Part of a small language model's weights: biases.
Each number is 128 + 24 x the weight over its row's rms, rounded and kept within 0 to 255. Layers, rows and columns count from 0. The size above them is the row's rms in percent of the matrix's.

# layer 5 MLP up, 640x160, rms 0.229, rows 459-558, columns 0-31
size [ 90  96  87  92 116 134 116 114 107  87  91 105 103 107 105  98  94 109 107 103  89  87 101  87  99  71 107  96 114  96 106  91  94  95 108  87  70  87  95 108  80 109 100 110  96  94  91  87 101 101 105  94  83 106  90 105 114 110  79 112 104  97 104 107  95 106 108  84  86 102  99  93 110 107 103 112  95  86 112  91  89  95 115  97  94  97 107 127  75 104 108  83  98 104 105 103 107 105 102 105]
[[125  88 170  95 108 116 190  71 118 148 130 102 203 128  95 162 115 103 158 121 126  85 105  93 111 103 107  92 131 116 122 148]
 [121 110 147 108 150 142 123 147  99 165 181 136 179  78 134 117 112 123 167 149 123 109 134 156 129 105 106 157 104 138 141 118]
 [144  90 170 129 112 134 142 126 144 148 101 130 149 131 109 114 137 136 147 131 117 131 118 150  69 127 121 119 129 160  98 169]
 [116 138 150 109 143 154 132 110  99 130 129 105 100 138 156 128 173 108 119 117  91 122 126 133 114  70  91 128 131  87  89 144]
 [168 143  75  84 112 140 124 128 109 120 116 107 114  60 145  97 198 152 184 124  81 113 147 135  88 114 116 122 141 139 117 117]
 [129 161 147 122 162 117 151 120 119 160 119 129  98 119 140 164 106 110 101 139 120 102  99 118  84 133 134 124 121 131 156 148]
 [ 93 101 114 154  97 112 163 143 104 133 131 100 131 110 170 156 120 143 144 153 169 136  96  70 131 187 138 124 114 128 109 128]
 [144 123 142 110 124 141 142 153 105 114 167  95  91 143 130 154  87  60 114 111  93 158 152  75 120 132  80  76 164 133 132 150]
 [132  93 122 129  97 130  94 111 110 132  54 103  99 135 104 152 110 108 157 121 156 121 146 146  93 121 127 179 158 142 121 129]
 [167 145 171 132 109 171 148 120 123 134 135 152 170 148 132 124 168 146 103 128 148 126  86 117 129 129 147 136 154 141 146 101]
 [136  80 150 127 141 141 181 143 112 113 151  85 114 111 130 117 127 114 113 110 103 126 118 126 150 133 119 106 141 126 101 153]
 [104  93 132 118 152 108 147 189 109  65 129  96 119 109 124 151 107 138 141 157 104 146 139 147 106 161 161  86 152 168 156 151]
 [151 161 134  90  87 138 135 124 120 104 117  82 156 128 117 130 140 122 107 136 145 116 132 139 165  96 108 176 156 129 121 147]
 [128 123 123 134 128 103 114 122 112 121 146 157 128 125 140  98 122 106 138 139 142 150 113 152 130 182 143 162  90 120 161 137]
 [111 160 115 126  86  86 114 107 115 169 128 111  89 130 111 127 124 131 156 101 129 144  72 123 122  79 124 148 122 103 126 105]
 [129 167 153 169 117 122 125  98 129 133 178  93 152 100 118  95 124 136 136  86 108 102 125  87 178 133 115 122 109 145 116 115]
 [138 123  92 128 103 135 129 125 132 145 111 106 122 120  88 144 130 121 166  96 141 100 143 169 133  88 121 107 123  73 128 106]
 [115 170 122 133 129 106 141 166  92 115 152 127  94 116 120 142 140 146 105 105 152 124  81 148 128 139 128 116 128 121 117 157]
 [159 121 117 147 123 160 145 132 153 112 122 169 142 188 123 128 108 188 132 134 123 147 124 128 111 164 120 128 115 135 178 128]
 [126  98 128  73 102 140 109 136 110 144 122 130 159 115  79 108 173 135 134 133 148 131 102 127 150  83 116 129 111 117 159 103]
 [157 121 127 122 137 140 101 103 140 148 130 149 214 148 158 102 145 138 125 110 154 118  82 127 150 143 105  84 154 102 151 110]
 [119  95  95 131  85 143 157 128  86 115 134  90  85 167 120 163 135 110 130 119 114  57 148 106  98 110 159 152 152 143 119 131]
 [115 186 134 122 135  90 108 131 106 147 114 127 167 134 131 121  97 122 105 169 109 115 136 173 136 132 148 147 137  86 155 164]
 [153 113 137 126  88 167 122 103 138 101  94 112 145 117 188  96 121 123  98 116 111 113  66 142  91  97 183 109 113 114 141 153]
 [156 126 159 109 193 166 100 124 111  87 124 139 162  92  90 132 174 137 125 116 125 127 124  82 101 122 125 102 121 127 159 117]
 [115 145 138 129  75 135 148  89 139 112 109 139 119 130  92  84 141 113  81 129 122 128 128 125 130 139 101 145 136 115 117 159]
 [154 105 146 154 160 106 160 138 115 110 120 115  92  86 144 122 165  97  91 156 125 136  90 125 142 153 139 147 118 124 100 121]
 [160  92 110 115  85 138 103  98 125 129 134 150 132 104 135 133 123 165 148 121 123 125 138  80 121 109 134  98  97 143 109  83]
 [145 109 155 115  90 141  99 125 115 139 133 125 118  93 107 113 110  87 111 104 112  78 125  85 159 135 130 174 185 150 111 105]
 [151 143 118 117 139 123 109 110 101 142  95 154 143 117 113  63 158 104 136 113 186 126 102 156  99 106 135 128  90 141 139 156]
 [104 121 151 164 121 113 103 110 113 132 122 147 147  91 107 115 128 146 149  91 115 163 111 156 144 122  68 105 123 144 121 120]
 [126 117 143  97 142 119  63 113 129 150  72  89 109 130  97 155 157 113  88 125 145 132 101 115 106 113 100 118 111 129 153 112]
 [121 109 122 118 142 155 122 137 126 109 104  90 163 150 161 112 116 172 151 133 146 105  98  90 142 148 177 140 137 133 112 130]
 [147 107 158 129 118 126 159 136 136 133  83 124 127 120 144 156 114 160 118  70  98  97 126  94 122 150 172 127 120 120 147 152]
 [ 98 139 132 145 114 146 136  94 146 157 112 133 128 154 112  74 149  83 111 153 104 130 132  86 137 138 129 115 103 136 159 123]
 [140 125 161 157 181 112 126 160 141 138 199 132  89 154 120  96 102 103 104 144  96 157 143 120 126 140 133 127 132  95 100 124]
 [ 84 125 112 135 129 140 151 126 110 132 135 123 138 165 127 153 116 173 147 142 165 120 101  83 133 104 156 126 135 132 101 115]
 [118 120 159 108 131 128 157 123 158 142 130 179 139 155 130 125 139 102 153 157  83  94 139 143 132 163 126 127 122 118 104 116]
 [140 129 108 102 165 160 103  73 154 109  92 149 179 129 141 120 156 143 127 106 129 116 144  90 145 128 127 137 120 105  86 127]
 [125 117 111 138 108 166 159 134 120 128 116 134 138 130 141 135  94 149 137 108 144 114 115 136  94  87 102 110 116 142 123 137]
 [107 146 127 157 125 132 178 116  41 129 180 141 108 100 119 153 158 160 104 110 116 148 113 139 165 143 140 105  92 125 137 170]
 [131 136 170 149 161 101 200  90 123 134 104 110 112 126 142 125 111 126  91 149 102 172 127 114 115 134  95 154 151 106 146 128]
 [149 118 182 118 126 170 136 122 164 115 112 124 147 170 144 130 110 134  79 164 115 112 138 137 115 144  86 111 147 120 173 138]
 [ 89  69 145 129 167 136 130  86 137  93 150 131 172 146 126 151 142 117 105  76 139 112 175 103 149 100 121 127 160 130  95 134]
 [136 163 113  99 116 145 121 128 132 102 164  98 117 142 153 135 131  93 116 195 125 146 132 127 115 143 159 126 120 123 102  99]
 [127 174 161  98 105 192 149 157 142 103 126 133 166 147 131 130 155 129 146 143  95 134 106 125 130  77 127  93 144 122 121 106]
 [139 138 163 121 113 121 128 140 173 153 117 154  99 108 132  98 141  78 139 172 105 172  81 143 129 152 129  77 142 142  85  98]
 [131 136  96  63 124 118 132 149  84 146 127 110 133 119 131 149 128 125 138 127 132 125  96 174 126 153  97 101 127 138 183 133]
 [132 123 123 119 149 134 117 163 184 104 114 104 134 155 150 102 145 155 166  98 112 132 163 115  93  96 158 147 143 160 141 125]
 [166 118 145 124 134 141 118 151  92 129 106 118 114  61 105  97 140 124 160 121 126 147 135 129 144 141 108  95 169 114 142 103]
 [103  93 157 117  89 107 103 115 110 144 149 144 100 127 117 128 125 133 151 123 108  98 111 140 122 134 129 105 127 161 155 119]
 [184 153 140 132 140 131 100 141 108  96 130 111 131 100 170 151 111 101 164 146 151 134 102 149 125 169 144 146  84 159 127 146]
 [129  99 140 129 106 146 138 120 128 115 169 132 126 117 176 116 101 131  91 169 142 124 137  97 126 108  98  95 148 119 137 118]
 [117 115 131 157 141 109 103 136 162 118 126  82 115 130 147 153 129 142 121 144 114 162 126 128 104 108  77 136 154 100 159 149]
 [157 172 105 101 152 120 131 112 142 101 137 127 174 127 164  75 193 142 119 117  94 107 126  88 140 164  81  94 142  82 117 141]
 [ 98 167  95  68 123 121  81 109 152 129 131 141 143 143 127 112 119 113 124 122 104 125 125 136 179 125 141 133 105 128 123 135]
 [143 157 139 126 170 122 104 177 120 117  90 148 133  85 169  95 167 148 123 160 170 134 129 114 102 109 156 102 171 173 114 114]
 [152 103 106 145 135 124 127 120 100 126 152 103 123 123 120 107 135 121 119 167  98 155 101 145 126 142 141 119 144 120 164 141]
 [178 159 133 127 113 130 125 135 165 120 153 104  98 122 142 121  88 165 136  99  89 106 153 115 121 164  99 144 111 159 145  87]
 [109 161 151 140 100 102 121  95 147 130  93 101 131 134  97 146 139  85 121  96 121 140 134 115 148 154  99 150 108 154  98 132]
 [ 88 139 158 149 112 128 141 132 114 131 149 155 111 133 112 110 144  96 122 136 119 132 165 114 121 108 105 106 147 103 120 137]
 [126 109 141 150 139  99 142 145 106 137 136 124 134 112  83 139  81 142 156 133 114 122 103 116 168 158 155 156 139 144  85 137]
 [128 137 107 127 105 157 130 108 126 119 173 118 143 114 121 146 147 130 149 137 151 106 113 155 143 118 108 121 142 120 107 148]
 [104 153 141 106  82  96 122 126  97 119 136  99 119 120 130 105 135  94 106 140 110 134 125 111 152 144 135  84 155 130  64 151]
 [150 102 124 145  99 122 152 124 109 126 155  81  96 159 122 110 141 133  95 117 116 130 127  96 145 151 146  88  98 107 132 162]
 [131 112 130  96 146 106 122 151 107 129 109 101 115 136 127 121  96 129 115  92 114 133 171 129 155 124 155 197  86  86 138 127]
 [ 98 101 134 100 115 136 112 132 125 145 138 161 141 106 139 145 127  85 126 128 119 158 101 114 116 113 118 162 116 103 111 161]
 [ 89  92 134  99  44 163 129 119  56 139 145 125 126 124 112 113 116  98 155 121 162 129 122 136 114 118 115 135 136 112 121 139]
 [138 147 159 138  98 136 150  87 131 129 168 200 114 121 109 141 127 101 127 120 134 133 125 118 129 160 141 156 115 139 105 152]
 [114 124 139 174 138 153 161 119 130 119 106  68 177 150 116  91 140 148 139 124 153 132  86 142 147 123 118 116 127 119 122  80]
 [136  82 148 141 149 160 130 137  92  85  99 117  92 170 104 102 117 127 127 109 145 110  93 124 137 123 130 121 138 114  80 107]
 [ 91 105 105 144 125  84 172 150 171 119 157 107 145 171 104 128 119 154 158 117  95 110 157 144 139 143 104 114 178 137 125 133]
 [153 154 123 177 126 130 159 134  56 110 112 111 108 122 131 117 150 137 128 136 158  92 139 114  99 146  93 122 143 148 151 107]
 [103 138 120 148 121 124 103 125 172 125 113 139 136 117 106 157 158  93  98 132 108  98 109 121 198 117 133 124 111 166 139 131]
 [141 139 153  98 136 143 111 154 177 112  93 106 139 120 112 146 117 133 115 105 114  76 117 177 154 121  93 108 110  94 131 152]
 [122 107 148 112 124 118  96 149 133 130 149 143 158 143  94 104 150 129 149 153 147 136 113 114 160 131 124 131 165 145 107 112]
 [ 59 124 109 102  86 127 167  87 133 139 151 137 118 112 112  91 110 151 103 131 165 126 181 118 108 138  85 129 134 142 165 110]
 [115  84 107 130 137 138  98 122 126 149 105 178 151 142 171 138 116 142 151  97 121 124 115 130  93 172 105 117 125 121 147  98]
 [124 111 144 103 106 123 172 126 114 102 158 118 109 135 111 120 107  99 137 128 126 119 177 101 142 156 125 103 172 126 117 126]
 [120 132 159 138  39 137 141 101 138 127 153 122 135 133 108 129  96 167 112 137 142 151 159 108 140 157 124 125  94 133 172 132]
 [116 134 138 134 125 109 120  82  87 130 164 134 180 101 139 103 168 149 113 102 159 132 150 133 107 136 123 124 172 153 144 107]
 [ 99 123 171 107 123 127 134 129 182 110 113 145 153 107 115 109  94 127 163 129 137  78 125 114  85 134  98 132 125  95 152 136]
 [151 122 124 155 106 146 117 124  81 143  90 155  98 154 125 113 142 122 159 139 102 129 108  85 121 118 124 109 158 162 135 119]
 [146 147 101 108 180 138 126 154 106 144 109  41 137 100 125 119 125 133 133  76 135 107 131 102 145 118 170 120 139 126 151  57]
 [157 104 135 149 145 135 119  99 131 123 110 133 123 135 134 142 176 144 125 143 129 114  94 143 111 132 127 107 109 111 158 146]
 [148  61 130 126 123  95 143 134 119 121 105 130 127 118 124 128 126 120  99  84 129 142 102 146 129 128 159 155 132 129 134 161]
 [105  95 133 151 148 101 161 114 141 128 131 123 138 164 118  93 113  66 162 114 145 145 154 112 102 120  94 162 137 140 153 154]
 [ 92 140 109 111 130 120  83 172 117 110 108 104 179 114 193 134 153 150 139 123 142 123  88 115 119 121 139 115 126 153 122 140]
 [151 121 176 149  90 145  85  83 116 152  98 152 179 126 111 102 113 198 131  84  76 145 129 140 108 102 128  99  96 134 168 128]
 [127 105 165 146  84 131 140 155 124 110 138 159 132 128 142 101  96 133 125 126  70 141 143 141 118 108 145 169 138 122 153  94]
 [124  71 111 129  75 106 126 120 129 153  65 128  88 137 139 131 144 120 149 117 121 143 134 100 115 123 142 166 123 118 130 139]
 [124 118 132 118 145 110 144 115 168 127 142 133 129 160  80  88 112 131 123 102 135  99  97 139  80 117 110 141 108 153 207 119]
 [140 102 126 167  88 111 124 120  97 152 134 123 131 169 143 111  96 117 110 115 145 114  80 136 139 151 119 166 109 131 128 121]
 [109 115 127 107 110 150 124 148 109 132 151 130 172 115  96  94 123 101 148 135 155 104 106 139 122 105 153 117 141 128 125 151]
 [153 103 170 131 114 134 146 130 149 128 151 128  88 111 109 138 155  98  72 152 139 148 121  96 122 124 114 156 110 164 118 107]
 [157 172 111 121  78 138 131 140 123 119 129 103 147 160 112 140 149 142 156 123  97 134 100 124 123 113 115  78 123 122 151  99]
 [152  98 149  98 141  78 124 127 124 143 151 130 106 106 160 129 136 103 114  85  68 140  81  89  95 118 110  68 122 163 142 124]
 [135 109 139 147 127 107 130 131 159 133 123 105 111 127 167 101 118 147  89 138 134 112 119  96 123  87  78 149 142 130 132 130]
 [148 130 112  45 124 126 132 138 146 130 116 162 166 161 165 131  91  67 143 115 123 128  93 153 103 148 138 125 134 100 117 118]
 [141 117 163 144 105 150 133 148 167 122 113 118  66 158 190 151 134 117 153 156 109 105 103 119 121 164 133 126 129 136 156 151]]
# layer 5 MLP down (transposed), 640x160, rms 0.0632, rows 459-558, columns 0-31
size [102 103  86 107 107 122 111 114 126  92  87 106  99 123 103  98  88 104  96 100  88  90 102  92 106  68 106  98 108  94 124  85  89  94 107  86  68  86 101 108  83  97  97 103  93 114  97  86 101  91  93  95  87  97  92 111 116 102  85 114 104  98 103 105  95 102 107  92  93 106  96  93 120 102 104 113  89  87 104  88  95  97 109  98  99 112 106 120  76 105 102  89 100  94 100 105 102  94 110  98]
[[113 157 103 155 159 136  95 148 142  93 155 143  78 121 132 139 139 104 111 137  95 170 125 139  98 136 132 171 145 145  89 131]
 [153 141 131 128 119 124 155 159 136 149 100  95  73 146 108 144 117 134  91 138  97 161 118 105 119 125 136  73 125 131 104 125]
 [118 185 136 145 123 150 111 132 140 131 121 137 135  99 151 108 187 162  98 150 114 142 136 144  98 167 105 151 154  88 108 139]
 [ 84 123 128  97 152  98  72 169 124 135 115 125 161 110 103  93 166 139 114 133 149 145 114 149 120 103 109 110 133 116 140  91]
 [ 92  99 157 169 130 132 109 117 131 148 107 132 123 119 115 172  79  97 113 110 191 106 118 120 151 148 130 108  75 122 134 149]
 [116 116 130 104 108 173 114 130 119 103 123 170 129 130 155 109 167 149 143 106 106 110 155 157 130 119 135 118 135 133 121 129]
 [162 144 142 108 139 130  94 114 131 151 116 145 137 164  83 116 132 105 121  77 106 144 157 168 151 106 123 124 153 125 129 130]
 [135  94 154 112 117 109 148 137 147 121  76 136 168 119  93  27 127 146 121 132 151 186 104 120 122 147 141 120 143 135 125  98]
 [ 79  96 137  94 124 109 130 178 110 170 167 139 152 127 157 122 158 137 135 113  91 119  92 113 126 121 113 102 116 135 130 105]
 [148 102 133  75 164 145 137 133 188 143 139 109 136  87 130 143 149 126 149 138 130 108 124 139  63 125 155 143 115 155 132 140]
 [124 143 148 116 126 136  95 104 173 115 132 160  98 115 153 114 129 131 107 133 170 147 126 102 133 110 139 112  75 122 105 132]
 [ 88 180 129 166  90 147 125  96 133 169 111 144 123 144 121 120 146 129 156 113 130 114 147  73 117 116 124 152 121  93 104 100]
 [109 112 123 179 146 104 134 118 124  95 102 156  90 113 135 125 145 147 147 121  87 148 170 118 136 173 139 136 118 107 143 146]
 [118 111 121 149 127 180 131  66 144 131 148 124  89 151 165 167 105 124 137 107 124 121 118 115 153 100 141 109 183 115 117 129]
 [156 144 120 123 179 153 129 126  91 100 164 150 159 106 133 119  79 107 129 127 149  96 165 143 130 122 139 149 133 158  83 124]
 [100 133 135 159 112 101  75 132 123 159 179  99 111 114 160 163 133 145 109  96 131 145  97 121 175 135 124 108  97 127 125 132]
 [127 146 103 117 125 140 167 141 126 109 120 169 130 170 146  93 103 128 102 141 153 136 184 124 107 170 121 134 153 136 109 146]
 [129 120 115 132 138 137 142 101 129 168 109 152 172 130 102  81 157 153  97 165 121 138 123 132 136 100 129 114 116 135 104  69]
 [126 143 139 118 141 119 123 106 110 131 131 123 146  77 128 133 133  94 136 156 121 107 157 116 181  85 117 102 107 133 117 148]
 [107 160  87 138 131 151 111 118 134 137 131 147 132 124 136 148 141 115 129 148 121 116 117  87 178 137 119 179  90 144 123 136]
 [111 140  93 146 107 140 149 155  82 123 113 111  72 136  97 194  94 109 147 136  92 151 148 129 124  96 165 176 103 148 113 144]
 [135 145 168 123 135 149  80 124 153 130 134 128 163  89 127 124 113 159 104 139 154 131 129 101 140 124 115 120 134 144 138 129]
 [105  98 137  99 144 136 149 142 170 115 145 161 162 108 117 148 156 132 156  99 163 166 100  84  93 122 133 171 109 125  81 116]
 [130 131 140 105 128  94 101 146  99 131 157 151 154 121  89  95 123 124 149 138 180 156 147 134 137 124 157  98 105 122 121 115]
 [125 105 133 102  98  68  84 109 140 205 124 147  90 131 147 136 129 141 133 132 143 141  69 139 104 157 144 125 163 164 136 113]
 [ 82 125 121 116 129 141 155 168 109 158 131 117 106 166 139 118 101 109 121 139 118 136 137 122  95  71 117 119  93 113 164 142]
 [140 126 134  86 121 105 131 124 118 129 132 125 140 163 121  90 119 159 140 120 152 134 162 146  83 118 114 116 135 101 152 159]
 [125 115 123 129 140  89  84 141 101 173 120 118 122 127 123 151 132 121 170 158 118 129 150 130  96 146 141 138 110 128 116 136]
 [125 169 147 118 172 104 156 129 141 104 108  83 128 159 148 113 153 106 120 138 134 147 141 150  93 132 135 128 135 145 133 121]
 [141 125 139 147 128 111 145 136 131 117 107 118  97 146 138 193 146 115 139 109 143 126 122 121 118 170 138 110 136 119 124 142]
 [120 156 166 143 109 118 150 103 120 131 119 134 160 108 113 108 156 114 131 122 170 128 127 144 162 171 120 117 112  98 150 146]
 [138 116  69 122 160 132 174 141 118 110 152 140 161 108 145  93 133 138 137 123 110 113 131 127 150 126 128 146 106 102  79 102]
 [135 125 123 113 126  92 164 128 118 140 174 175  94  81 115 173 146  80 133 138  84 162 145 143  77 127 114 123 119 160 151  97]
 [142 106 141 155 121 121 132  78 136 103 181 133 112 121 108 144 129 131 144 190 123 153 134 116 138 120 132 132 113 121  77 125]
 [110 132 109 157 150  72 139 116 121 136 118  95 153 136 142 151 127 118 111 153 139 140 121 157 132 132 139 116 116 119 165 154]
 [ 68 129 146 133 127 161 135 132  94 141  80 129 159 109 180 128 119 121 104 128  65 106 120 122  99 147 142 129  84 121 132 121]
 [156 131 152 112 124 107 151 139 164 139 111 132 140 113 152 132 110 121  91 184 110 126 117 122 132 110 141  86 143  92 108 108]
 [158 157 121 179 142 128 130 116  99 119 151  97 106  90 107 141 108 119 127 152 128 166 114 137 165 112 134 113 125 127 119 118]
 [ 92 113 132 149 114 103 106 169 114 127 163 141  98 132 117 122 111 106 112 196 119 143  97 123 118 149 119 111 134 156 146 145]
 [141 155 149 101 133 106 108 116 114 125 142 113 124 117 102 126 179 155 145 149  88 157 123 170  99 145 144 155 166 149 112 143]
 [134 121 106  89 139 101 102 183 157 144  86 135 114 120 122 102 120  87 169 106 159 130 113 147 100 147 115 152 165  95 146 118]
 [ 89 147 120 124 102 157  98 151 120 166 166 165 146 124 105 119 125 177 158  86 115 114  74  80 158  98 135 120 134 147  83 121]
 [170 141 110 118 108 114 138 161  70 129  94 115 112 100 103 135 102 138 132 108 134 127 108 155 137 123 177 171 136 127 111  99]
 [134 153 120 139 102 163 113 129 125 154 116 118 155  84 112 140 128 132 167 149 147 128 114 107 183 147 109 144  52 134 134 112]
 [107 100 139 141 127  93 140 159 104 133  93  97 153 145 103  88 135 132 123  66 121 108 169 106 140 130  82 152 148 123 135 141]
 [141 153 161 134 145 134 143 159  76 146 121 103 122 144 135 135 128 137 103 120 128 139 137 116 125 107 151 142 154 129  85  99]
 [113 114 126 130 106 105 162 112  60 102  92 117 105 166 109 113 120 167 116 129 143  85 158 141 162 126 135 157 111 111 129  93]
 [ 98  82 122 151 152  99 121 105 138 114  96 102  83 115 131 106 104 108  85 136 102 110 183 119 152 148 180 147  95 125 120 131]
 [103 144 121 144  95  96 156 127  87 151 160 122 129 159 133 109 125 135 135 159 140 126 124 102 108 166 111 145 120 142  86 143]
 [113 128 125  83 141 138 112 136  95 141 130 141 157 101 111 119 148 115 101 131 126 100 147 165 130 158 143 137 103 187 124 151]
 [167 113 114 113 141 163  80 114 169 128 131 122 141 165 119 148  96 109  97  89 156 120 106 110 122 114 147 139  85 134 115 127]
 [113 120 126  84 109 114 195 120 163 174 132 135 151 125  59 114 141 134 115 104 115 104 193 125 176 106 121 131 166 115 118 127]
 [111 134 110 108 158 128 125 163 109 134 112 131 145 161 130 104 109 159 157  70 133 142 104 155  95 137 140 147 145 102 123  99]
 [158 148 150 100 127 152 163 134 139 117 105 149 148 130 124  92 111 101 127  83 113 116 126 105 112 138 144 143 116 149 115  60]
 [118  92 101 142 118 122 141 115 124 135 106 173  83 148 119 145  84 102 115 107 167 152 158 106 142 117 140 170 119 165 141 121]
 [162  72 136 135 122 172 116 135 104 147  98 131 138 145 115 157 119 146 130 143 145 106 116 123 101 137 116 138 164 124 128 119]
 [119 106 134 111 138  97 162 126 152 154 133 135 135 147 119 140 144 110 131  82  73 171 146 167 120 156  96 147  95 111 148 142]
 [136 108 139  64 154  98 127 150 123 110 134 104 111 105 133 124  94 150 159  98 153  87 162 134 107 108 125 120 102 127 153 143]
 [118  99 149 135 139 130 130 133 105 124 159 136  97 131 140 131 116 118 102 134 141  99 122 159 103 128 120 192 117 115 100 115]
 [165  67 132 153 133 128 105 158 124  66 159 180 121  94 146 138 113 132 118 118  99 129 127 149 128 119 122 130 143 131 171 137]
 [184 108  89 106 141 110 126  91 105 139 117  95 144 155  99 132 132 142 160 128 141 131 105 167 131 127 130 157 117 120 114 146]
 [111 161  82 154 116 115 156 125 132 172  96 121 143 149 115 110 111 125 127 156 119 118 114 124 127 139 137  90 116 123 122 108]
 [101 131 173 132 120 118 123 136 132 140 126 101 164 132 104  90 109  99 124 141 115 150 146 104  85 110 145 137 108 119 120 144]
 [146 141 114 166 178 118 149 141 144 126  86 147 147 168 124 159 139 115  99 117 148  99  87 121  99 131 105 148 135 132 154 119]
 [100 126 156  97 154 115 126  94 142 165  99 161 142 115 112 160 133 120 156 112 171 129 104 109 141 156 127 131 167 141 131 124]
 [121 138 111 166 112 118 119  91 167 128 164 155 142 106 127 141 176 143 164 153 121 125  84 168 126 138  91  74 125 169 152 133]
 [125 126 150 182 122 153 111 122 143 128 121 111 176 133 135 147 148 156 106 103 123 138 115 147 136 169 121  95  96 108 143 107]
 [141 118 124 126  53 141 101  84 154  92  75 130 126 106  97 127 156 132 109 158 132  95 158 142 123 148 167 126 176 147 141 170]
 [118 133 137  96 102 162 129 132 117 102 164 100 112 133 123 129 113 115  95 140 173 155 126 127 131 130 128 154 137 110 113  98]
 [147 118 109 120 142 106  89 129 148 160 145 190  89 112 142 177 107 101 114 111 110  95 153  71  87 151 139 140 130 132 158 159]
 [114 142 141 130 130 111  83 126 171 149 190 131 192  60 118 141 122 158 163 140 111 152 139  96 143 156 123 140 101 132 162 161]
 [180 157 114 116 147 147 124 103 105 111  61 159 132 145 135 138 136  96 125 137 153 156 142 108 143 130 137 124  96 123 130 135]
 [152  97 110  73 128 130 138 119 168 165 121 145 139 148 109  93 124 129 146 106 110 153 133 113 133 119 146 147 150  95 132 162]
 [141 102 128  76 109 153 149 125  91 141 107 135 159 105 103 121 129 166 128 115 127 133 140 140 131 162 109 144 138 144 113 106]
 [124 149  99 149 127 132 124 145 105 129 147 170 162 123 130 117 139 125  94 128 135 115 122 132 139 119 109 148 133 193 115 140]
 [168 145 108 145 134 130 117 125 148 140 124 137 104 103 140 160  66 125 111 123  85 115 164  87 117 155 142 150 132 135 206 162]
 [193 119 163 140 163 146  84 151  95 107 131 106 103 152 149 188 151  92 148 156 121  99 129 122 117 142 141 145 132 116 101 132]
 [127 157 129 126 136 123 116 150 128 136 125  76 122 150 135 131 133 137  85 159 142 137 126 119 183 111 132 132 103 141 127 158]
 [118 152 114  96 106 121 147 151 160 129 128  96 148 105 112  69 126 164 135 131 124 133 137 158 133 117 149  66 128  96 117 156]
 [123 100 138 140 177 174 121 141 108 102 116 158 117 100 114 103 159 118 125 121 115 152 155 110 138  81 118 122 129 116 128 169]
 [ 93 154 158 135 156  96 137 148 162 117 127 126  95 106 147 144 103 147 152 115 134 135 124 135 111 108 150 127 163 119 107 121]
 [151 135 113  85 141 146 168 126  59 143 103 133  96 138 170 157 163 124 129 122 115 146 142 164 176 111 148 127 113 155 114 142]
 [147 196 123 100 113 135 137 111 170 136 170 128 197 133 154 133 154 125  86 105 150 108 143 179 121 159 146 148 128 116 123  97]
 [119 148 155 146 146  92 181 143 131 144 135 146 103 151 132 154 166 128 128 111 142 151 151 102 133 128 132 160 117 144 117 149]
 [111 166 116 110 124 121 166 181  98 133 132 119 118 135 101 148  97 132  82 117 146 149 161 119 149 109 136 136 147 122 104 108]
 [ 84 169 129 144 141 171 107  93 148 164 127 108 126 143 109 126 162 128 146 153 135 123 108 125 147 113 126 102 127 129  88  87]
 [141 107 139  80 127 131 125 148  99 109 156 105  99  98 188 139 137 146 117 114 102 116 102 134 157 154 139 122 116  97 101 137]
 [164 111 156 128 149 145 173  80 156 135  98 140  90 140 100 114 106 128 105 120 111 162 145 178 112 140  86 126 146 127 123 137]
 [119 107 124 136 118 133 124 173 160 132 133  65 111 181  92 155  94  72 175 164 168  96 151 149 103 191 132 140 169 103  90 135]
 [112 135 121 102 121 174 107 135 141 171 106 129 118 151  96 202 145 119 131 129 159 117 104 102 111 144 114 135 103 135 121 160]
 [135 167 137 109 146 155 183 146 105  91 150  85 182 119  93 121 126 116 116 163 122 148 131 158 142 116 140 100 133 111 111 130]
 [160 106 151 137 126 146 121  98 112 150 169 154 152  81 150 193  80 113 131 115 104  97 124 114 132 153 132 105 121 145  84 143]
 [135  92 133 102 101 100 115 139 123 157 143 162 100  87 135  85  98 131 162 125 149  74 155 135 176 130 112  93 130 136 106 119]
 [151 129 162 155 123 127 156 113 174 134  98 104  80 136 187 197 124 157 123 104 122 140 116 137 157 135  91 107 150 119 158  89]
 [141 151 136 120 123 112 132 121 131 124 168  94 175 118 147 141 157 128 119 176 136  85 162 152 157 134 174 171 125 140 119 132]
 [120 121  88 116 106 127 148 100 131 120  89 162 152 132  96  86 124 135 124 141 126 104  90  79 147 114 115 109  93 127 100 124]
 [114 165 115 136 135 171 125 133 121  89  92 136 123 142 100 132 133 129 144 174 127 142 117 152 138 140 134 139 146  76 161 121]
 [118 126  95  91 164 115 121 128  93 102 140 102 152 109  93 105 104 147 130 147 137 155  91 131 151 137 145 182 127 103 120 162]
 [116 152 136 207 151 126 142 104 101 118 128  79 111  69 109 137 121 166 124 124 115 106 146 149 166 122 137 129 122 144 122 125]
 [143 111  92 143 134 130 105 112 107 128 176 100 144 116 120 122 138 178 133 115 159 140 106 119 138 100 111 130 143 133 131 114]]